Each number is 500 + 25 x the weight over its row's rms, rounded and kept within 0 to 999. Layers, rows and columns count from 0. Numbers have three digits each. The size before them is the row's rms in percent of the matrix's.

# layer 6 attention value, 128x128, rms 0.219, rows 26-63, columns 0-127
103:483474486520500515494514482489489512493485516519489468498497486538500516531403500456473496485497532518503476475499480526519531491478490497471519487487536485530491532541510524495474518543487482464516510480502494492525515480536546504505525493489474529457521444492529475559516473524488495472456517533505514497509508513495486513517524508453546502469546485537493496490536535516506455544521
108:478525509488521513516504500538538513507516475492508496441506473535461508462505488469575475501482484522513538483544480490516484462470483498479514530453498477492482501523524479484468461508513485489486498462498489484481493482497516469455481508588507495482489471532493516518446505507511457483458504525488528490491567484521525527513506508480504515519470494498502518517487459502506506461529
095:489511535515551477491535502505438481491512485537487493499500484487495454495491512488475511508500553479477487527540501555493493505487522503474517481522495532517529520527459473506515498473507504518491487526482489496506493511504509501516506475443508520519499504513473490498453532486519523496459462422491474512472488491520443453492525532497491561463531517491503505514536520531517443499534
094:458526490468528466518471456533578502524498481510490472559476462484485520487521465512468471492475504471482502415510501508497488462454510517480468502515510470477502525465509507515544521524518482488494471545516519514541527518484534494467504495497516506495457503492503504500489500500491495493491487483493507511451498475506541488495470456507532496449514474527466507498481536502493501466512
099:498512460470506487494505527487529522456511476508492557523459542498537543511491511497502502515477509454514464504508471513465495501505495514486491518543523492482481468497486521520482491474485526515499480511551483531478463483507480529484481522522496517529506502473480505545491459520460478489538510468438501537493492536531512528505547506495502443518448517500520542501524485522495525439475
088:492525531548488506490490493474492498544494486496470496505456522482488532531490520491493536521508516504517540517484532524526539529503513477547530510487555485453542530510503536519484531500471544508532485504489549469513535486520509519470439500482536536473523525483479520477480498483510524522522479493483480491500512502483475499489468489566513515495495465501567458487493537525492501484487
109:504501518496500461487532524502554521513455477482483460489507519528470489538489488506497492520497545467471500504504499497477537515487490485496484479498495489504473492554466491518432467526523544529525493489466488462480502549491511480502519492470468537519521568500439564514480526490497504490473500504476461509519506496492479497573514488508493531491523496481538516503494515508535523501512
104:482527487512456490526491472487521524492471450499459485505515514504512520517450520536501518531539509504460521461502513548524498515504445539518501523504532505524541464520494540509455534504512529512513506525503507522550499506504523478519487513478476512513484524487453485521500457472505499502505545542477476487525480434497468554555495495474487541502511500541492489502479516509489492498484
089:481540558542441517499515493486508494528469561515501489548472553512488519469500506512467504512465470514512456490525495519509530487527538507470490535488506508507480480529515500525469493485505479548523504489450465505522522505521484468490485488484514466509500539470506487482491488495547522498505454548506491530464508491474463533490539500496508524491495533515485465495512505487488431494482
102:532504469521514495482511483523472514463486543501522539500479504492513449483491494538503540498474516452506497517514518475500511491505485502493503488494479500525519510490467512475448455546538500506527495505472445541452487506528525486489526510538473515483510504507507506540489471506550449506475503498445499484524482500500513479446527493526486497481484464519470495436468501543480498503558
086:503482513471495493544513486513535445489513471520503486558524464466506449516493542503453498483530527524465471527521514446529481497485484519478495478482494478465474482450495497472510492501503512498499484485487483459520518499498490555526491479482505528502497484498493537517496494478493487557487481501541499477480454533439462515520457512500485478530506546515510459543516512476501525513508
125:479498508515476500479505515450490486491496493509554456476496477501505462454535456472490459512517533500482499532536553500509497502503504470504519472472455476488481491481544446489507507506495515529521509515506496499510482494552510468512519491478483538490463503495514536456463442485494459489492547556526464472521492501493457477503520508506508506502452479533509509503453475471514516524488
108:430456489511479542499540501520516488510531519531477477535498495514512526533490469516459499471495518514510476476498493520508509483505499493515521473491512501459505457548512503544480494498455500510537487577481480464511520498439513493495505504510510477506554516525502469483454520519499500521490531476514504538522517462521519466496485515486489498468473502446475513519504497435477471495502
091:490451486516549523502542478539522479466486465496521517504495445508515514525450484429483459528471488484518493513511502451489504518545493530561513469509451483485468483494506520516458481562514547477505479529525476483491477485490542505491492522513468481492501504521499479526463522497500490486494521502498473467495514524468506485532500488514526490510511502534446506472524501488471497508513
106:501487486524536501503504529509514530494513493486526460486509508558504499499518477528493500488548534484481505500491475496517530463552468518472462574518447530513501530504477502506522525487523493465503467526484552486493479497469516515482539506503540496466544527442490493455504470463482500494503537488508528466475486484448501489488523461492531479549500501517502479483518502490522474527518
099:500489503463472507496515532441511451490509523503544502509545559532484471547523492509496485526525493505511484505562527466482503501506471527485510517481491513480443488485504563466504499541497457493498504465483510534512538522552487537498467494502473504474529562525469530511476520517485488459493478503474474477479500482480494500528531527514529499498490526522486481499485517517501481488527
108:540488500463554524518481492520484550497471485498495493453477489529490488521554504522506506492488505500493515499510489477479539467490484484502549526481485473493527473462497523504487458485535470537487513532516469487474501527493489461450516461510437510508519500498500482512474533474509526461485502515472502498462547484538525492517582507502514495497524493493527493476463517495472454495529
114:465500505506515536525510461512477533542522513452467480494452497480506547546530548531488547502513484507520487475505497488511537494505472462514517471521491497516495473483520507480526487535476476523471529501526478518455478500448482469478527499515509513513512456483546481546485497544493515530480454462499488498510523528496529494492448503504511475529501476534496477482507509494496460553495
119:467508487529473494511509511481488517509478474472492495494476559452543464523471485494479519502515531464514461509509522471549503489485531495528481499486497499493481482500509497486522478509443474517513483518463506501507504530484512484479517507463431478518519489457526507509493551532542494453492479537500491497507526514514499493470486549517531510480497508435480562501467495474443519492487
095:475459470519520488529495533474470517493493473496515512468491555473518533487539471434517515525472491514549472514471500457463544495493542477496500498512469517465471496504464466522504548474485529513485504490519504523502460487454490517478496455530511505503499511482520480520464516489482484495538510498499500505493499533503511484504511475527523500514449483481453504429476498474517512454478
109:492497482508497489499508458482503461485456478494456554480499502505509503495507531487528508524514508500488454527521476510523508535485456496500501507461531473524495495458495494475480479468495481485549526463453540534512523495498510540506517505533562473470522532563507495556486472500485525517492527498467494513502481481501497516473479463485542522520508469511459449544480509538505492496521
094:553552506526503521505508482452468520502483473494491503502467508487530522508530436521530498535527516508516501454475458551506489506518446480487511463540498501508489485490512572499527516476464503479516506475495519533512513514531491496496503486517514491466483556447515476494519530515473525454505502476493498513459496494505511505499505491491505517509493466500458509506480443485468494440506
103:546482494498478511499477543501495491501423504454506501493456518498536497495518516455505533516474495490513491498493502516470525461504508537499492521479529526449502494506474506498479476481475491447505516478492476541510522511440532470510486506500494460540491556483487517514473495472501480529470533537503464498512508496514488478494534514485501512475502521504479427491502526451458503452527
112:507517529499503536503531483514573450472530521501475527502498505511499531504492524493503518520468493519481479483530466509479514523497484505504512485479489560503516499521496473480528504496448529424508468501512490498448547491483514495499502446498467433464510473515538521518501492486530491492508478489482508536466479498484538491515499520488485492484504585480529513513508491470509527488481
110:481477512498501483538530520513447494497489512504474494478493510464495484518521463528499559556511488555528526497499492497521502474533458510491538496516482572504492547514493487466529506490474481489473472451495469491528476490519505505533505482545487509521529520479505514486532470514523478525475504544545476531474483501485528520515505512518500521532536518491456539484526509489487542467468
090:508473520472487529486534498521544476478501529477474517549462485483532526470506551508533495488486538496427507521461525516492474499511532525526516519508509511531529494489514495493551496472511534530464503487488483509523482505515488532524479533540452515488510465495505462463506513497502542518533459487481537497508542514471474498455529501484483504473508490550472484486523515504499468537521
105:489516493471466504536525506473513542519523505471509482507487513542527518518492465520496501491493481475514483504507497483499501494469500515522510472510492466510496493468539518492487463528495440483474501554507522478544486452494526511528517471525473471520508526481503541519594463497451509503514476504509503525515486521502597512489504496497512525479484490512488499496494538528493558478488
112:488510513494505533503528508479482508493491538492580480510482497506488515436503476489464505467520449524506509488563469507531492524482483514497515510486514474492508529525501538507486514541513517503478480516528496466501515484460523487512473517491478490510527536469472474504486497560496483489509509506505501460493510489527483451483497477520497519474539500468479527565530481552486481453556
101:431520504546484485480522533487498481498483500501446488487519493506512504479514482505477479471486498470522500500518484500527544497468487528519506493507533530504478541537508505482494480521516493512512479490491519463487465505496503504485477534490519496532475509509507472449456493480499530546428520477497511483458477510466455485468553509522542530516527441536528520482467483525483469497465
104:498508489505468512534469485453532479536533521482506473522499502467537518502477435485497507463467514471471487521491511486509493543478542518509511468538548513493506494484529445540529448531515448517491524487512503493522521509474519506501566526481510529527501461455481501528468542497488533508505478473502524514487492509481526545500530490493475524508520540521492509504495472460490478503504
111:489480469490503475545481511503510536480482474511510491500485509524489494520491531501475523521550509517472487498473554515504524488467512485493500476523507523473495575454519507493530505495466466499545502528516480457496500506520510527534535504485458498499500505512483542496562535498503503527481527476498507460509455469515507488520499564512530476493542461499506563472528496503494523452482
111:537522510479493526508525539518500508507517492549524522517489478470478500507478447473524448516491476535482513525548515484579503556489494474538536472495496511460478500462514513492482506451514462506539474548495504541487502506477477553497511515541484504499508500475518506479487515526508519472469503459508496534482519518533542519507502471457488516528472473524475481503486493494491498486518
104:485543505531489459494468477540530502483477486508535463499495502504469468453491555480495480526516516513495456502510483548530518490521500457511489474469507483529506557492480469499474498494528539547525495469502459510466512531475468490498489547524444552521492485543499493505551487513534489529524517538492464487517507488478472496542495512471498511475519513515531505504507518497530509518502
110:514532479507469511510506482527525515501509517519519543508467501519482508526497519478496507504508516437494483510520505508517536501478551515506522486473480467510542495500480521469535454507502500503518501506465529464531527522501532465501520513499550462508501552502542505484540577510448504503508499539553489550479473500501520508497483518532484501494472465477530444491468492480523520518528
091:501482537535474471455527465478526484533543518509467480511504519491479497534506524462481472525479485524501496462504541521469521504551539500528485502536500506481495501523561537483521486514527495471497537481494548467489522501503515490502471462503496498454466509488472509443519527524512474480517523508510492534529489474479467482514436544506510462511505526508490504512521491464474482476533
119:500511495485510442516542504480503489525460472464448514530475514520469509557516508520440492492470505537498475495497479526529528507528517461522508477489542494483496504475518477520548523509546495470517489532510492532521457495536481462470501519507525504496479499558520529507487487510500476502494552495521472523537475493492496519513502473501512512487523446478497523510513521465479432495518
109:475520510491500480508527461485511480553499488533466513495511507493508484469508474460464494522492535480541474517535478473483476460568493537481475509523502437482510506490502481474497480496533497519494458481509512506454488487486528538494502464540501485510504502514515528470523479482477491496518509518460484518507498497516495505536520528472461476500422509482527548501517501484492531424511
108:508499527488485498555484472478505534533519475479533502508480506491483499472481501432523471528523501498480491500543559496497502477500500501444459511483526516510499543477456465490506519498506470492503506518486467524481437519481510483496509476474494510524471503466475530521510467481451519477507522519554491487491467473557462501509472530491488479484491514551493513476521462498488506467456
# layer 6 attention output (transposed), 128x128, rms 0.187, rows 26-63, columns 0-127
101:458514481478506492505509528523513496500526513491489491457483501472544485504535471503503524496478465467479517558509490501498521525508534473486486536491478528484484452481462532496500517494507514517483510471493480485489527534515477491527473474517513502538510527502514485440519489484478483495517485483494508525519504527553470513517471495501418502516443501426501499503462492468518490435463
098:482460461524485509500504461491485523514502515508499439542474529473534519516461493505473523469513513498517474537481492478484516516548513517519461505496500496494491463493505506478506501508475499467475504563488508527499518485509484509505513459464476489496508498481510476460513449497464521492488463478559417461507457487489480510481506501527535487513534442454518480489508487533478503481499
091:560512505459485518516481479488535478518531539489500516491467480514472541493522497494538500509532472484485516487510473549471500509524462497557479506493514515528506522486520540507484510559492491503517491456489494499489473494510453504468513534486518512514521506483539481468517513466526495498534510533469540502544522492497501523474505454494510440543453492478447507508500555490507517526496
091:537464479512475522452518465460444497506519477483460518468527521506534487453481525486539533516527469460542480520485494461508484494519491457517522495443502498514522493495536475537504505472492514537489516472496499492472486510478489518536508498475480476490515520492524505474482496485498519481494506510508491529461483469458438517515501513524489556483519537452510531503547499504471530501510
095:489483541507527479541502478524479494527498492499480492511529468524489474497512471468492494499503517528504519514511507475546511502507529461518471492461489503476491526537515474480472520488453447524496507509528497505489457496515540464521494463499542481538511490500491517498537531502512520511467517487504502469515529507440494542514490533443503515471522514505469444524521521516462444559463
087:534514466485554504503522484504525483502512458520490499486484533535516481496544530520515479459507478464482502459509509510509490485488513554474492560481511565545447516493476514508501508491521532500458473465490461495483467531522517522489512518513515493514491485527522510549490520510503474502447507519501485495504477516501565519484520511498526471455520516463462524536507514452517504511509
095:532481511492501536536477517515500500504542484569489523509476506457452491467527455531469529453472483493501517492528499481509494546511541537521503504468545485518533525483522547492518501514501492483501537474512504504468461478502472494450483541479539476484459435491544500473513491478503473537510512488504479498489500488543514476466479518483485469487480518503502480522504524503481526493478
102:484452492491526513470501528439505470522516502479492498478500500500523511477554498477475481474504477493480519513490488424521498473515544487470510515482479504520479535504523490513501442488510474508489467516512473491474473467496466496484450499506521516493484467493550512501539505476469494495496460433447487519521514463507532464517517531504485501493465511491497506568524503499475483458507
085:509507496493518490548505485501499502511551485506506505462469470486512472463473537531492475525538524460507487449451513501494510491522503497515479537510445515519480535497451486510511519504509486490475513523528485530498513513471547477498493576494505508506490470538512509531530472500480500510564489498504549479501521552474491483465466498520465494541477502504523505527484462472459494469499
097:487490524491511520516521506490569506528450517523493499513535518481462550499508463477520493524538545517458505449447463506489473518465499477509474523434480518497498483517505504493507502528484531457491513477524522477557516506514426513514516478499470516500492503484467506479512493465480515540488503480553481473506526527514486508535488536524478511504495513470524501525525499481492478502490
083:486492513506507516479418469483459512500507481476510528498484473518465516483508495522524520450451537531517510459495521549493488523501507495535552526507465521489522491508499500517474492532501485554511476527469502501467489516529505511479519535531473496432464518512488455464466487526527500467522513521476511516469530512536532477513510483456487530457491510501502504490511471517517514504526
109:512516476452504503534488489501506508504515495483491487556519501525486518502478516476501561426466486547478483452456506481483505521510460504502531490512485545553525486471486533485496474500475540454487531522524498509472508528464509516537476521519476481488475476512444472485469533510473516520517487458461484525491520528525488504518515504523516477531493482505514474523515521519471496461498
106:511511512468451486473490504504503569509509476451540537493517493456454467495513500512525526501503471488489497525530521467486498498531529515492485503487484473533475503490465528470527502525512454496496525455495482525505501467566534521529473520491488526499485464496517502517528509505471494461501459543511532482502504516430488529457511481536504521511531535533517509481507472524516504480521
085:504533499498489493465502494481496487524497508483523519494485473497486479472527514519506539492483502491454505521492498536547495506525487486473532517474511492492520456521474507516521515500462497490516488524472500488510501480507456464519468469476505465475436534479490530464506576487452483547488496501514471454517491571532503539488509557469467518492498514457527486503514489557496508494490
097:511525552465503496485520470496466492498505524530511508480502518484539499494484554488486529561506484554543533526513489505489478526492492549471505476504506487466497467513565502512508471470501508528500528484504504516518480522510450488502517509480464489488448482537531528535485495505469498470513484530444484506524536472530496514530478473535480509477501496518439461531492491500482496472487
093:494493523517551532499460525534517488509526519516502523511440484550520516440499492502476508488493513519499516485482509498540480515529512491499474463515498517530551487507526529487491498495487541505489516564475465505474509492494496461512564511524513495475514501481503484515516453500463504550527512477514542468510546535499518529509512489533467567485514531472516529488518486478515490477515
101:528486472505491507545496488498536454530507527540510489488488538470468457508473494514507557501513505508522524507493497483484470546505495499487462473539503488533504495524522461505526498545496499476533494521518511539537550495467500537523525500435558508498479488454521515474540481536446484525485524524477495499529457492496481483482488497519507508507480510483496488525546484496528543514491
109:483473502481506471505507523474516486478456518512536553484503506522512450472476473478510462477479518501489565528451493534499515505520501530475528531493535489465470512500500484510497507512496516486483458447498509491502525512542484528537512475481518505470524562500486502512503496486479479464494538482502525512485463486478451464488531507485534528501509547469498497497497492477460527440457
112:503487504483508513508474507541542484526507488508509496501484469501464502484519521519505495477509464533501500487443498507494494510498486481481501484425539494516516513480435458536518505515529513531498509501524547512493493489524509499516447484528514513503490507507480478521514508465421504488464514496516506512477436490483481512500479426465457496547536500520526494500490511496493445467527
091:507531503495487488488534493576498478542517488497493519528512491514491492549491527565480493491512545527463545480510527495535516508485489532496500450507532494511505497494485489481536504494510506482502499504552539483494498500475529487533533477488492493500508456496499513486529518549493480504483494525538535504506488484498501542470466499447523504493585514505475471507499509563474516530472
101:481495505503489469491480496490504517483523529480535465518512477516501516496506479512471472530471539454516543521499500501504453477507528503510518485503529513508508488545521485485526530530537532501467478503535478448474441513497474483504498518468450545473533428480441505457499471518511487472511461480541500475498489511504549480527526480474478470518486526475495502484513481467533495503500
092:482543509490492515500508531506488447491548549489501534482498493513481504506495582442471488501479503490518500541539535447522478500501493518483483516509549540528477525509555439512521531491530522513510489517517491475494495520484526496507492492496478496515516499517476535494524488464494499531490495500489521458507500471455454496488481484531516497466501491524512489512489526476530457562496
093:483485510512514443519511456520504490494485502493491514526467508503488508549483469554486469515497474469500518433494524445523491498459513496502534475485466462523475507478490472527500476543512512521496444493516524476458500467536463482505520495477504526511466415494528502484518491512486489534529490512526503462535488518491474501473486484484495533522506478507535516536486475492518481505532
103:506469484525501478534509482476484515492528490483484479509473476492499510487510499515510446515532503459493496527500521472530491537485485502535537452510495486494501470522514505526513539530494412521455520447495478510492490501506493492520517519538516570484494554501480465489509514472485497500455516498495504488520490520531512507502519475554532556485495442522496502451476487537496483506479
103:466508494481507539469485514497561523483538511507488525496457518554489518527493514480481441469489499521492509504492516497473489499504463489514501472503514476503460468489490490527508521505521507498514513515523543489481497503522514477458545546490466478479492483550523484504510512506496483457519538446508558506497493473542482527462472523497501524506496447513531439483465475530543516509504
090:491540498530483473531500496498491520491480477493513485477531469497507494494479500474442462561500491468502499490535536544487513519484448489507529536498454504519491496560475564525503531524498465503548453546487503505482503508514497508493480492495485456477499535470510554507518521539521500479515530524493490510495486470483514513515471489505492468538506473522494537546538482479506490497461
091:514449469523473510475505521518503483457469483496503516482502490482479475504509536491503498503500487496483513544523486507499479464503532479483519481508494510477444479564480498500515525479479514491496509484525529502463490495514559493510500488483513481466441433491465481467472522516530507490497540513521478487459526450549439505536493512479501493522511510493553467502491476441490487474514
101:510508478495455485497466491506521529544542465498470521506488476498525472568507551469535525513537519517497486517483476500483482447517507525511493537495518489511475474524522499504509495476493520484514488511440508567492510484533494507515526476478511532505463476484535494501523491480495503532539473491493525516475522520455514528526508501523487498519479518466514518474465498443494474570479
101:537457470456468500486507517494487517488503470496520465470496522496518515515525551489506498517509480535509466461488513517475482502528508479502513495498507480508518490466479509493488547516468539499418516506495488494446517492533462442481525534503486475509492488463498530520498514502534463481520493460473452491530474510496495518446461510508478469495458518495487473495515490436467508484482
095:521480512502480500490512494530465498488527461453509525470518503514459468529531527520480481512516534524567478499506494508499522485502480448526535469481456487507495519482492551475511522496483524490526489515550516455489532493514478523538478488500546451473510531502483442499541502493465483451494512492477497461473495478494489467478484470483526465508483501471553518503482533479507485491510
096:524487527460507530453527502530495514500507486467458471492491491540486514488569456485491513464450457516507562521506537488495494486488503532535500463475525481519502473553475487510515473497495505502479503488509567501545513502517510469485531513508493507492474540501494475517445485481523495518467529522501496545487467512492468520506466477482459517497465523521523498515511515465536506503508
114:466475501526518458468475515473506486485491525477477514523500490513538502468548533491524563508486537500512500494442490503461483541507485495442492530518488488506491522510493486435522510531473490469492499479521497472488470480515522473513489492502453469516460527555501469503509498479492508491482501506505494460522506527473485488522496501525484473496531497461539535472552496511496529567490
097:499515520533502531526511493494506543549531516470457520564515486499524510516525442513504498520488506488494460488446487457486517522438513526505499572514501501504523493519488519510512504531496474455509506500497544531494503530485529499469480528471525497478502497477487495501450511517547498505528488442450483533492471547513524476462488492489478491516493533473484521527502478507488503490496
104:517498500473499514523489525463477504489477489533473455520520511429500488474461471511523530502508467463501520496493494519517478484522525465519515537496508515516489503506506443549527504507522506477515480502504471471493505529515482512508480506513518531472476497527479482506474483465548487493516498507497550464501489549534491499476462461512530456505593535514523506497535522495533465487522
086:495523499496514530518505521508499461486535461502558524490507521494544515420517521489493495489528467475509475522474514503556504481514466520474488508475469499529494493453475522492496472516522478495480485544484447470536474515481463481492513490519521534519508510529514474522445528485524495541488473504507507454433509530479462505457527473498486524485507476514529486490492480496496530489497
107:518522501489490482474494547473515502480543498489507523506522530504544511462491454465513498513480508487506550475488510458512478513477473500513507495479509496529506504507460542493484535479493526546469477482535492493474496518468519536520485460473474504546488484475486504497448518482462541522513469561529512510514484479499492471428508540509491470527484533536489466493484499500530553500510
106:501490518490461508495466433517502492469521488525503535504512477523480524505482491513505510503506484489512477537480511500540533496505527467485495490520464554510473470535511476479443533498497468496471513533508488483531481492520500472479455517470506500492500449493485486496426530511491501517479515471453501502468503496492516490440497484497518498526541477464486412490498498508503484550492
099:500490551505496477444539519500455446497484508500460504513490488549570515507486495567464535456471476484501533483444447488482496516508492508550535482488479516536507535514521500529468467476502463480487507511509531506538496490496491470507503493529510502488518499532527483473501504529508506513518491481474495526491504495480466523487493467515502501524483506442520492518488542496482468505521
# layer 6 attention query, 128x128, rms 0.167, rows 64-80, columns 0-127
088:452472486514484482520510509521455487502490490479525544528527483478490457501528484503521506538488524550502510542516552499505534512502531458490508504533465473450525507422498498485480504480514511535484515496490497491503492503496436476499491489494516515463434464507496504505487488532455505471469498474522496501479515492451507481493503513495461502517497492477572466533513474495525483493489
091:496476518525493517473474490483516500533505514511469482535459484508487487518488476516502477477459441509525515488472547452514482514491524493529516537514501523551545453485525475455481521460509541453521482508490548503493507514506495503449519492501502480501537496451485444512467447513470516483493484519498506502524513576503519504484523545496514508487484508530491518522518496468522502491508
090:503490486508526480512485515497497491492475500493469475550486435510513505491504514506528529482482498495480527534489528517539458520530498515466506469507506552476481478501495512502512480508489533515498499469449511471472497415487491520464477488468504516525494519500473512487493509489483481515545511488498553511518478496525485520581486487531493478505483562475528528511459489465447508468502
083:536476503556517496483523495501471520538512557512459496508506501469502483447475504494465484468537462495462503504549528522484546426474498434470534485536535538499483481490532480485473490476523489515557476514514500525525518491530515498487472467499518505501517509526488509505522483509522502528485524491493504521465494511494482508489525530501526512472496483495451499519463503477514531483530
089:494502501524497525504448505556501483500510491458455524521469492489502494483517491524486527521504475503539502464516547513512507508511524489556452555495510535507480472477476528512479460544528498479520468505502527490535491486513472487506458508485457482535539474502543477467497553500521517528494499546513496449487507519507474496461477513511530534511507486529538487514520515484481529491546
087:482503509514487500493461472501513479532486522512536484489500540509479481471560494522511509466470511530473480482498532487449483522482450491503483495479449502513496485522457487447520506477500482494518475492509494504514473553498503512498477516477471482512548501493538499476474465456517506504478496533536495540464522528478514570518510534520523514531469481513507468443473516518509509451521
094:488481534528520496493483509483467547501440519553514505535461515524496488536492498517508512517455471490514492477491535516481486500538528507511543508504488508523539498484522505478511491500506492526486513485494516504461515481494495486442425480450510560479465523500496516495518503480520487481535479511496482507500558482514541501504525494476487494484467493513485549461448518491446510463503
080:483514476477486510472477512456485441478524526483507529472491522540546525455480505497481479455514491520480497495513521468500471510516504449487514471483491502479515533499466490533514465492476477506469502492521530512482553553559516506502519465488538531492514506543507523499539521477450519498508527483556505453536489532470503516469481497498509522467515468526519483520487506505482504466506
083:458546497496503521517474494549500508485494496508495498491488531522513506506484454496507526512475481526507483494552498510450463495438502518527494482552499490473512493547483533556472520503487498518510542456499476493520490490484527527525509450512522513497485526494511511538488452488468520508472507475537506495538523493470451522466514556519497477482438496470514487514466534485478486503502
094:515516488496557506477492505489530512505515510470469524484479519466507501496515483485466535528497509503502481418490537471487461526475547491500489515465463459500452492521473517448497495530494492492446458508484530494520471484537517505511492506504495527501536499494481480486471489527479488491506532495500501559488516491511489504479546490459540443492486517527551487478475486516526452483516
083:542459506494522474492463497502485522495512482473524500557456464494519512511470501525558485507500532492535477465471499465530500515507497511507509430490468541469498482490564537517491515514476536502490506471484499494512471479510510519492511492519490536500512497501491487481506491473497489470464543510488495500528477491554424468528532502495504510534511507490522517500507455557459488479507
098:532522495447481536500524549506463505516495503515539510496483482517489495526523527529480501485524465498450479473531497502491508508461515495472439482486505524505452541557492523462535518471528515454491525508507504495523473491497532462513539505493520495461533493536476540496523486512512460476504505489539467510516482555506479502513493521532489529507502511511534524546483507510459503529466
091:498444561466512500499514509481477519442458475459492475490513488497527534504453514499494479476507481518479462497481502530482528536524451510491487484492496462474489500524497502484532516491481497512483512532507546497533498459514532478530494477531515539505514477496472476539473533480502501533521527467517526496542452488502523457476496535535511493497519476496519526486496505511526535468436
083:461554479505458554481492499538511516514508499533493508478488494536504528488439493502500511520489486464507504462536530510470512534501516449487522509462492511475514509502531507524550572464518511493531523493530515463505523493508467536480532472497514500542488488504529492466482504474507553488522486467489475530533517546475496499524491501458498538526492478497487481555497492519499509516498
109:490509493490505529494533557471509461523514514482478518507472507470494486488506505494487501511522511478474526491507489452478473497525533536514489453467512505469453510459483476515498540476476557473518535506520497530484473488538545476516523502505519510490459500530461491443499497487500457458522546449461519476512483526509488519526500520475480507502491499494544526541532492531478514547488
078:547476506472514504530521486468506518520547473512504467486504475501493503514513491487542487466491505492511500500513512470532486485538470506411492446508495495513480489484471459574526516502501527471497498511509485519531501487494504507528525505459512509522502521468458507492544554512489474506477513495517488504483453491505563483512433498507497458492519488514495487480533535472539527509500
089:503478497482521499494499473489476510509498520454522547528529480529471536559521476531510433514545481499504491471502468517499533476499478484506507494482526465518531481482481465485504479530491522497529485461511475494524481490528482534500503471461495512494490468455494526501474482450502487539507477463476494508534470525488547490523472508579532521533477475508534533488484502475495494498473
# layer 6 attention key, 128x128, rms 0.165, rows 64-79, columns 0-127
082:484507528475486505494501477523501463496484444476472464487499524535492519480532526488514481512497472507512499525533447489458497502490447471477500517527554464554493506512522494507531551493517502476532508522443491519497525511516526500472466551522502496516522546497539492516485487455471496535523505491485526503488533530509522531489492531488473494452480470490518532445518527472520501517508
086:481511487534503474506453496445497490504495487494505513514501563467522516485502487497543526464509534534507541495482463526482417451476537452529499500505492505468493489479498511511495500500481507574478483487474516460510497487522488483483502473548500499499525533469485492506537493503477534518496461503539479502479507509516465495455476526509500556481490492501488488507489518531504496440501
094:496494512494553505495548499533529482516514468504523487526501497508483453508510512488481459516500522538540512544476498517510475473465505506468498519584476521504519518555526485525542519509502456501462515469494507511498526512550476469496513494485484477485496479533486487518463485516489473416522505507459495461499450509543529464503495487492505459500513498507517490523502506495526482515517
083:459493439520484482461500477491535480461501491478523487532485521495500508514445490490500491510427516521506510476458448476526447523506512522516520505463488510487489528488474489511519496488484486465488484467516512528478494483500472528501518541489513485494492494464505523494458535499530512485521461471491483454468512514518471469516471466522477506482518504523500554509538455476438501497523
085:492545479478491512530456481503502530505505551528473486498482478486478468497481564549503514495468500476473536485512495488501480491488523499523500477478501528545549465448454477477516497503476475479451478497480521494506489533502521494492461473529471528485487509474472472524511467497488491501511469509514486469510526518505517482483542494491518430477471497483461487459484529466523464460518
089:452504530493505480511462502502524482508519487502484518515438531495528493486482475453504506506476488510570501497453501515498507451510539492502484489485519472509490492484492445481487504459485547501492461501457526470509510528479453502538501498502507529464472550485525490469544457506476509493448494487499512484545548481474441481482500530483518480486536515492518493527507514521510510487494
085:473479511472531514489480485542526519484544483478492506529520530493504512466501513487495534470469517559500490545511483514506508482506482513523528492529479539512520503526532470491465470510513520503534518510416483489495490476524502485473557520533515472498522471558497524523494553510477517474464493509493507472533505535471480439501504502498526455505492487480527490538491455517500487516492
090:458521443533549485498491465490496496518490507491524455510518477470495489463508479538480487508467476519462555439462481499491480499519504454495492511498512473448456517473530471494470495492505496494525457490481475483469489505486549489501492496523560526497478509495493466535466495519493519451512507498472498520493489494514513473502512531497527514500543483508463512520515438516461523523502
088:444496511530536528451494484444475486481496488499455498502495506516539501454527505494521529471515549469498518466457480527539506516516494505515512487474510513504561492461520472498490513494495491495491510496488494495491530490485441492484473527445452482532535498528509502473537493490445456446519482515490458491505524497483504487516509544501503520522505495516503485475515472510478528520549
101:492536485485462512487505519514480512549516502539528503506508533505511534524509483551498495516450456459499514519509521564490479456537522521539491500514483554497461471469464464508499543490502541493498506507493533488478512455534538535487444497480466517512474499530487495464515531530465475503516472517500464469501533493477486522498495526506504496514502512483542466511459482493520512505495
085:488485536535522482469484509525497504488479467500505533538483504501498549442530488532498498498497446501512495532512496536503515461489493508476514510469455507495501498526488509501544468509513446475480502477482498506525478494487512498486508476504527520495503483504512411520543523531527483457534517510452467502517502510512492496495539451530457478520513539529519479476469524554512481474519
102:523528497455490519458489525537489496526455520465492507482472518534451490512451491499494507482456507496506478511514496497506506492453522518494479460492474464477487557484492499581517532481513461496484498463499445488480554471507513531517494510547503487470520453487508535453528508499464484489495504472497494531502482522473504478522491505527517513494492495521450473483500520492462521482510
089:524491488510530504558526514480528511526510505510501457510512539517476462457505513521507461532486514481489517455559482525496475481496449487507523519501479505507457495465512513542515519541542441503505523536503477530491516509509510504518509489497478452525468464531523479503477479521536532511488479513507480489525511489512505490571484475526452499511502540451513486480506484525515484519467
081:501501492495505479478501515472451518497514540496500510518502468525508540534511512463512507475469529503469517504477504481518532508498493459542483532539535522530537491489518505472540491481555531504514522515444462477452511510507495507449523491504519499485505475467471547513513507511472486496564524487507501496501492520459508469490500433505501524517499516451459480516521529480450524489472
108:488512511504455495495458479556497518556494530511579504490504475557499483495480521492477498495502514498500469532531497521473486491495487476503498526491530498498445530477456506495507455503482467478493497482501484501501537538477572490504488512500540501560516471491535531445489523513518464456508520485482449511486496492498516523498491487508489510509517508556475463517487505481490523493509
080:524498505518536493510500500553484485516525496475542518525541551503483499563479521511493447506498525480511509529502500522542496549490520496472507472475512503525498531526452555489506506515501484542480498477523479513512490476492521458551482512498495480493467498521538500525467445520513492476468516469471508554498469485484509565517478506549516518526496505485500494501511449499495479521504